{"hidden_act": "swiglu", "norm_eps": 1e-05, "init": "orth", "init_std_down": 0.0133, "decay_fraction": 1.0, "doc_mask": true}
Each number is 128 + 24 x the weight over its row's rms, rounded and kept within 0 to 255. Layers, rows and columns count from 0. Numbers have three digits each. The size before them is the row's rms in percent of the matrix's.

# down: layer 3 MLP down (transposed), 192x64, rms 0.123, rows 52-82, columns 0-63
# gate: layer 3 MLP gate, 192x64, rms 0.55, rows 53-83, columns 0-63
# up: layer 3 MLP up, 192x64, rms 0.566, rows 53-83, columns 0-63
down52 094:116141113149092131096093132134076112079129126130064125120131129112114134136159111128120142114136130127134157106124128121130203138150103105146114080144096140120123136091129100093174160135142106
gate53 093:136107119152173117116134164143104135143158143140132126113199171136117125102118110098088133122139138093112123145107105100126200077119140145132144149136114180115088124131134129134098140120135122
up53 078:146136151110163123113111119124163095075114102125079141125098097115123130113118146114175135108131086129112138113176120125158092154172130115123144128139156090156160094157109096147158140129104139
down53 092:166131138100173109136160152104164120114150116110138131147105090104091160142100147119121123128171132106120140124172147133120105165097112140178102105157122148118150094179158133133116099094123135
gate54 085:153085137117144145134130142091140128129143125153095141122099162092114153109142128078103096142131155124125146136136048137133122095109128125121124157126122133081100133149108072130097118122109082
up54 115:147134177131140150114146114127187095130096138146088137152112123101108108105150117156101141159153136139121188110136128162117144125138169129107144138168137158132086150137152106146085125162102136
down54 091:113108068149108109135122135110128103118123143104107126116144142114085156115119106134091143091107141147120113143135129062162114143151111139213141154110110156093133150113101102133117123132128114
gate55 094:189160112087082113113157117140114145114082130156093124149125105141154151146134143119110096111096139114139166129115107156117148129126140137138104117138175138101186110141159121129145159090141109
up55 095:113102085114158108157120155104183143101149133102075143163137134099095130126157108142120146141149110140086120094097143157141161123151104145108131153125130139158118125115074128133085106128107114
down55 092:121135113189154152103150114108147103144170144121136128097074129123171127158141159129203121139177148103143122127156128112099162170142135132107132106144111117107133147128146132127129142149154124
gate56 097:115161112123167113123121103136110115146125119149107130096149117087137084172115111191117148127141150129129131100142109150133094155144162129132101122113152135110122150139137107125061178136098171
up56 090:112132119105138180147149101145068151111097078130135084128142124110084114107140128112119160098126104156095119112154124124145128168123151171105166144072111099131124145136135137106152129140132128
down56 100:146152098122137150140136137156129113149078067102126091099137145102107137076119137103117137111126102112157149150108161121132127135122124163102172153152149147117115104103107141136175148136169162
gate57 118:134169095172152123119136128132110136138106117147098129095121088109202068132103129150141126139102126095134152121128121168125093131114106137139103175129104117092148139122133116137174126141101104
up57 072:122141106164131122085155082182132101144160116085134098101110155127145174083114139121144112142114149104101175149112125085152110129112118151122139110137121092116162107134101120109135109115102107
down57 113:145098139071091139145116134107139110107134134120161113145137143161073173108157142119144108106139120173145109130134145089121164134130158125099159090136147150179112137115140159138106115102163142
gate58 111:136105083149144132136136138145119135124113143105125167084139146141145194072127149091128135121122134085075113107143085131150111133152122103155114121145152089142140107153117115140136116106154171
up58 116:152119141094095107106070156122108153174168141141140126105121176165113141114148114101129118096108186141127113116074115102124111118110155105115090131145142087140140115126132108119139149124152141
down58 114:128102156157112131126120091117140120101129123126145161149145125131135113132168130114141131140141144115168078127099162147114122146077091170163136102159100164126119178128135113129099146187120094
gate59 103:117161106146124129121110113119069131120145091137142138090148151161118133097123106123161122140151163150105105162174139149127098167112197145132104136132155139126113127118102090167167131113143121
up59 111:135106107133140101115106170145155104140137107068098190154127131105092103103157153133124177135116088109169116137139097119153121107105121109111132121123112141128096106115117123133162123084111100
down59 094:150158109130149166077154154124109126136148135121150126120129132119166194100144142123171129148139128148107139122123155086130134111138115184139173116148145164152164085146138141147153130093127112
gate60 097:129130128131157130140121144088105096167107134164143157167085086119143130105123090109113126095088161129103132130133070100137150126181131157142109087103120134132087107128127092109134107124126129
up60 101:125136114152124172118127171147129150118117123092118143124105138141127169074131112144107109177094123106153130178110123115180086171105128106124116108123142130104142130168143109118123078115099114
down60 081:139136121154139106125130066194141168096109130130136108113142133134095096085150148161144134119145117089116121143103167158143116147101119172128108132105120087165146134162112134161122155139113127
gate61 095:105129101156114155119153126149098134104142134110103141131114173152110151101108108165109111130150140170121107112151071110148125175118142180163163097141124124171141146137107098155142110125097142
up61 099:129139105119095198132097125186139111139117145130116138121124140153112127090133075156123148170156145162131117123142099120139114170101168172140145106150124115136160152132132111168142125143141151
down61 099:128124116142162098140112112107118147132107077139149127142148143084112130154118114129092137065158144110145168139126126103117094157132098118132124153121129154149130109062122116106081144102097093
gate62 105:124115104110153089125107126085111117110124099146072146105133116157099126128142130134143098094076127109140089104111147152141217109137115134135133141145118124111109158142137129124127133088122169
up62 106:110141143160125120099126161108112105100092099118121167116101080133147096127190164148096128103100111132124090114118135154142174129121138168110108140133136148139091151106130103117153157123084124
down62 084:097090159127112049105123146097116108115084126122112162118132092135119164114121131155185126148102119115120168126140088130131159110129137126120146142143145103128138147120119116109144149112148188
gate63 121:089145156097103152121119128093110147118106158150092098144117122125133138157103154119123105087074141148127113098139179163097111124091157101130133140127088149075112123101155120107123135115152132
up63 110:162136129134137131128080121109131121083152117112136127154178143161096141134097122077127127135127168084143141178179135154114129106128168135168118116135078125135111103123126121086103129149131121
down63 132:129119136120132147125092101121144076102119125120127089117142137106092141120135131091123111138119111080141116147147148115142090135135164109189139117106102134104115149109159114109087192182127123
gate64 091:139097134109147156116103134152135127119103144127163112100122137144069135130083117166132127135170093152131130084136124108088126161145118148144148134099060160126119103122164127133141146077111131
up64 097:141116150115138150144104128135164113132117129116174124086116133132091136130087102143112139124171110131106120099111156126070147094146129167132140133136070183133113101140172125131102145088108134
down64 086:124121115138113127153100110106123149133173138140117095123127125078087185134161114115084131122081115104155159163089137103136100110129135137112141136096137100158122098088121102137158105158124098
gate65 093:152133114163153122147150108125148111162136103092125106139128162090134132106090123126118121137112133105145145132110137138097141100146110128100051122105159176164172165133144129117096101108108161
up65 088:102149173131072134143110133113140107116147142112163145156110146122109093150160111089112153095106166098138135128127134111106101110167143157163174150166166086110128127107127127116104120137138154
down65 088:146146119163126157117120149145131128158088107155125124129112135118126151118110083123205106130145142121139191105179150121123158143127131146091098168116122177138131142109151114148110117110137157
gate66 106:161129135128133142119136109107127143140110144134127159190171136143131102132163167126142114114147129095141121060072112122123137125193111118106133174143127118131112075153096128144116134120130140
up66 110:113149138126148143157089138150099113118112123137145133106095090143138125155175096109122144122139112128105178164140135138175134136114172079133138108157151083108130093170156086150124105125119124
down66 096:103123072149097132145143122104146106139148146148079125119160147098134167094116109118172124146103105134129084132087145100133126118138116150129143141109138166139118178086134158132088140148143092
gate67 096:123101146133133085099123167108111201145168147094159141127128135100119115126147112120145131114108120089128099064111133140114164075101148118120137140116112101135152118144123141101159123097150137
up67 086:117137156152129157178103093125135113136120137122161143148134121120165134160133146103121147180141153090142195151131130142129128105189091118128123148104123120103143083109103091142109125114114102
down67 111:095107125119132168131100094154118105125092120140136129168130119147170133120121129101122169153113157126114195195156130119122113159156123147158137119136164119126113086087121133125134165137122153
gate68 099:136122121100149119148106121132091130126155151109164110121093128121093094174137104057109122118180106156132152123137147138145127122103133105088164111120104164104134116134084107162105145126153109
up68 100:111083170080120113135135114111116126100154145135164112100099127138154141145153132095129109153155138130123150132083164086150145131107129108118158076118088165124133118092102158159137160140150139
down68 091:102130111156119095041150113151130131110132149109125107108128117150110129142134140132122144123141124157165172140135156131129114133109145128119140151086184102137142152146095111172138186123151146
gate69 110:121168132169131139165112116145150151137140121134095162119128140123156091116129108154142164101162116100137120134118162104142103139145155151157145124115131162082134168131085063158130092144107145
up69 111:121147106146150121130151092117124100148143168148099123147132120096113112107123115148069168128129131154090100121121125166095089132157079103117087158120130123110163129125120158161137154173106141
down69 103:135176165141151100155134177162160124105112076135110100119135114094158090129116111152169143126104135138176126156117161102127120146115150106156158145110124162115128140137135119097102145114089142
gate70 106:102116102113143128117072145137124148134168108116136122147091124101066109149119195119106099082114141149167117108128120136124122134136104153123109113082145136126099135140112108117123180092123140
up70 106:133085107101143143127096117111096127113164163121130089136123149113106076157159124150101165096123122154134111135112094149146101090139123148124116093140118155135145121127143122165086142132086185
down70 099:134114115159121166105143122111143124113136117085099147102113129115098161149133159095097101103149124143140159087107156081107130105071062135124117142130132145135123169167141110129109153111122128
gate71 101:144106100129117083134130120180159129122152146167108138109125100157145092124113140139147144100164082094178094114122140078132159101153117124152148150123123156152116106148144086122114115130129095
up71 084:136082137135165130131098158074124135068113120119157133151127137095119131142100165172095129143140154158092134101111130155132115155145118114116137140120129111111164106159069149129119162104112122
down71 079:169155123171096128131140168124186180111129127137145145135119107130135138124157107125178130130131098107115168122135113142119149130106114137151118145093144128115079119132185127144127091163152091
gate72 107:144145169138125122113080143117079128130152157094157115158092097140168136102146154135197126098134123096117081091102120140096121129111115089127141127129138123151141138125121130122174138133163137
up72 095:118127142128130117143142172156128107143160129103139162109154140131100132155108099115137157092144106151113108151119099131182131159146176082144136087124143138159112127131116134129195159106167117
down72 079:112122120101090096130150127161156090148128136201118163131120122140126078099098113125176121102106092132112086146101141132115131092110101151118161138138132131136106111129107111108139131158173122
gate73 085:102151170137104135166103114133137141158159172102117149121114102147148159115119139077089131112159168107137064144121131125112140099107120111133160134096122151144119129136096094105139129128177145
up73 090:118087168136116092124082128119131122128146165104128138127101127153155117126130158124113120116147143113140074116125185115081130099107132134126128174149103158146110095120122166104152184128139157
down73 088:131131112128127135090107107158141099144126137119140137134097103131160199136165132082084137119141166119128119158129148145065134074119112114130140149109157146122134115113113109110140169123165155
gate74 090:165095154131105147132116100133176102119112144109125194138149123161098111095157143133168081104137108161081137113153094135141102127166151139112121137108139163122132140149101119115130112126157106
up74 096:104188149111160135110112141153109149137172127114134104125112156134130154119110136112083123096137141103088114063139108124109156106140095129173133143142127154127074155119156104131119158111108123
down74 079:169098111131145134117113093095118107136096179141110143133126109095068110143126128149156119117186154122105141083128134095171141140120121136132114135134107152101132082174119127124148129135154165
gate75 125:170140105100151143088143138134118133123128104173124167138076162128111143154145154180143147107113133108086139140121108157109117109146131117176104115132108089121170137167178117125124147129125134
up75 118:136140098154151143143111105164088164120147124142166149119134159154158120154111139146112102131125176087094154128099114105136093125118151092162140153126133133099122150170120143134090165137089157
down75 143:127147086119145135111085124138114132120080098157142114110143132147130166127149109139134121109070095143084123143096115144132085116153128136160110134158123083109163111159182128140100158150143121
gate76 088:137117137104114143158143144156082100144108075143122168135123129128126135104116107140107110138144082143112181138121154133157100119133144156142131099116128124129126098140135095198076087108148119
up76 111:121135148079097106158150101113134135133081084120126118125180146129118110123149098174123122134107128156154111154142139097158162167172108132145165105131096132148103090139112126153121116166132146
down76 090:069121133164121125137116139129108101125153135147116108135098107180165143105116178115122119113137131162124170107149163140121150112112146152105119122110179140152189139111178133155111139122128111
gate77 092:104141105145093128113128107118092136134123172168086118101168156128100103120120115085075125108164092109074162111093104106128116125142141122159148122109087135122147144124122113153126131111118161
up77 081:072111109091143146095112188166131107140124146134139107141101118094118107148106087133140128117115120108181133126134140112129161090093143156116170096153142132140174167135132161114142124130125121
down77 114:098122139182077100132130101102112148129130117145126098096171124160142207124120138082087140130154098127090166134108131130115122128154152096148135127100138103143126145102135136135147112127139135
gate78 103:137140134150146115141145158190129151105130108144152116099153163147143092110100125136115142157138081112134171157120131121136100142134133133155093129117133094180164104166102132166095094103135124
up78 093:138079125068117124148113158079119078136104143115113143161081102087137125149117119097121096133107163132149124120126143104115127129127084118117144149088094158102118150117147134109121161138162130
down78 092:165131135126148103131140128192145181104146126121104122113168172151167134111104139113126121136137098118149123151191149146085139093132147136113121123162141097159139100146142165160120125141124126
gate79 099:103148109107117137169136105104181132096132103113108097159121120121119152125103118122093147117116115102136091152128136156101104075138133077115090123135153113112119139168101082103126096106151153
up79 104:150115134060120115137114152110153113109166115090121125116133152095151139174127136157104113157194124141130121137112108097095122079124168105172129128132108110124129135167124147119133153134116162
down79 088:133104123183158138109112075131124103157129147132112157117141104124086151107111127092103145090093104126124135141149141136116142136122092121091122115098149176113151117153113136068109125125134076
gate80 106:175088117131122139143161153125158132102133092124175098095136145122128152153156164096138084131089098077132130163088131127138125106123144104101098093134119129144137145127124129107167135135171132
up80 099:109140060148167118161145144141150128095123129173120103125160117067140154141098123130090120126150136133088168166149127118146131140158099142140138135112136162117095127096113151112119098122099110
down80 103:085153119124104152136142075138129126145142145122099162161102133109110177106117121133115124120157158125073152153100176094103130151100133141134144151146119127094128116115123131103101149156101074
gate81 090:174117152105138120091123122117076131121088101107134099159132154110123162086092146125129085098066150139129144137132184153130152140119159136144149140123112115110123107130140165112107115106155143
up81 077:066111114136109145175111154135136173135134155149133126099104104149129154156106127133097119138162136161118106145167133132147117124126111093165100102099121168138063083125135129131137136111148149
down81 097:143117144112133113143134133112130154143107126163150094107138176125150106060122132111068091120136158090128078143149117120134181121129115100136075136141123122126121127115155145134177119119148139
gate82 112:142086109109125115159122086073150118163137139115109118170145134122128133152130158129169109123163134116128109065127149128122139076160105102136117145152157134133140127149164119134094073117134112
up82 107:136100120162159144136144124140118142099132135179094096088147108179135148121160096119111114129152112127162129098150121140148140129130134172119153142158114137091124120155095084116123202128131140
down82 097:148169147153104128137127123100141129145090166113130107115115124100157121159130149089131159108142097112149102153092120121111161063120136083153077110134093114120111134114129124127115135138153074
gate83 097:123171112107141160149144123106120096122158151174130133115121118153145121162136179082124131151131113178134118126103141139155142188139089098154092106124151094122156131093146116114107127158146122
up83 103:167061122127123136148130111154125095087155128097113114130154106095112139162137122110125172126118105063106120139139125146122107092124127130153097155131169138111169153147123105123140129140149174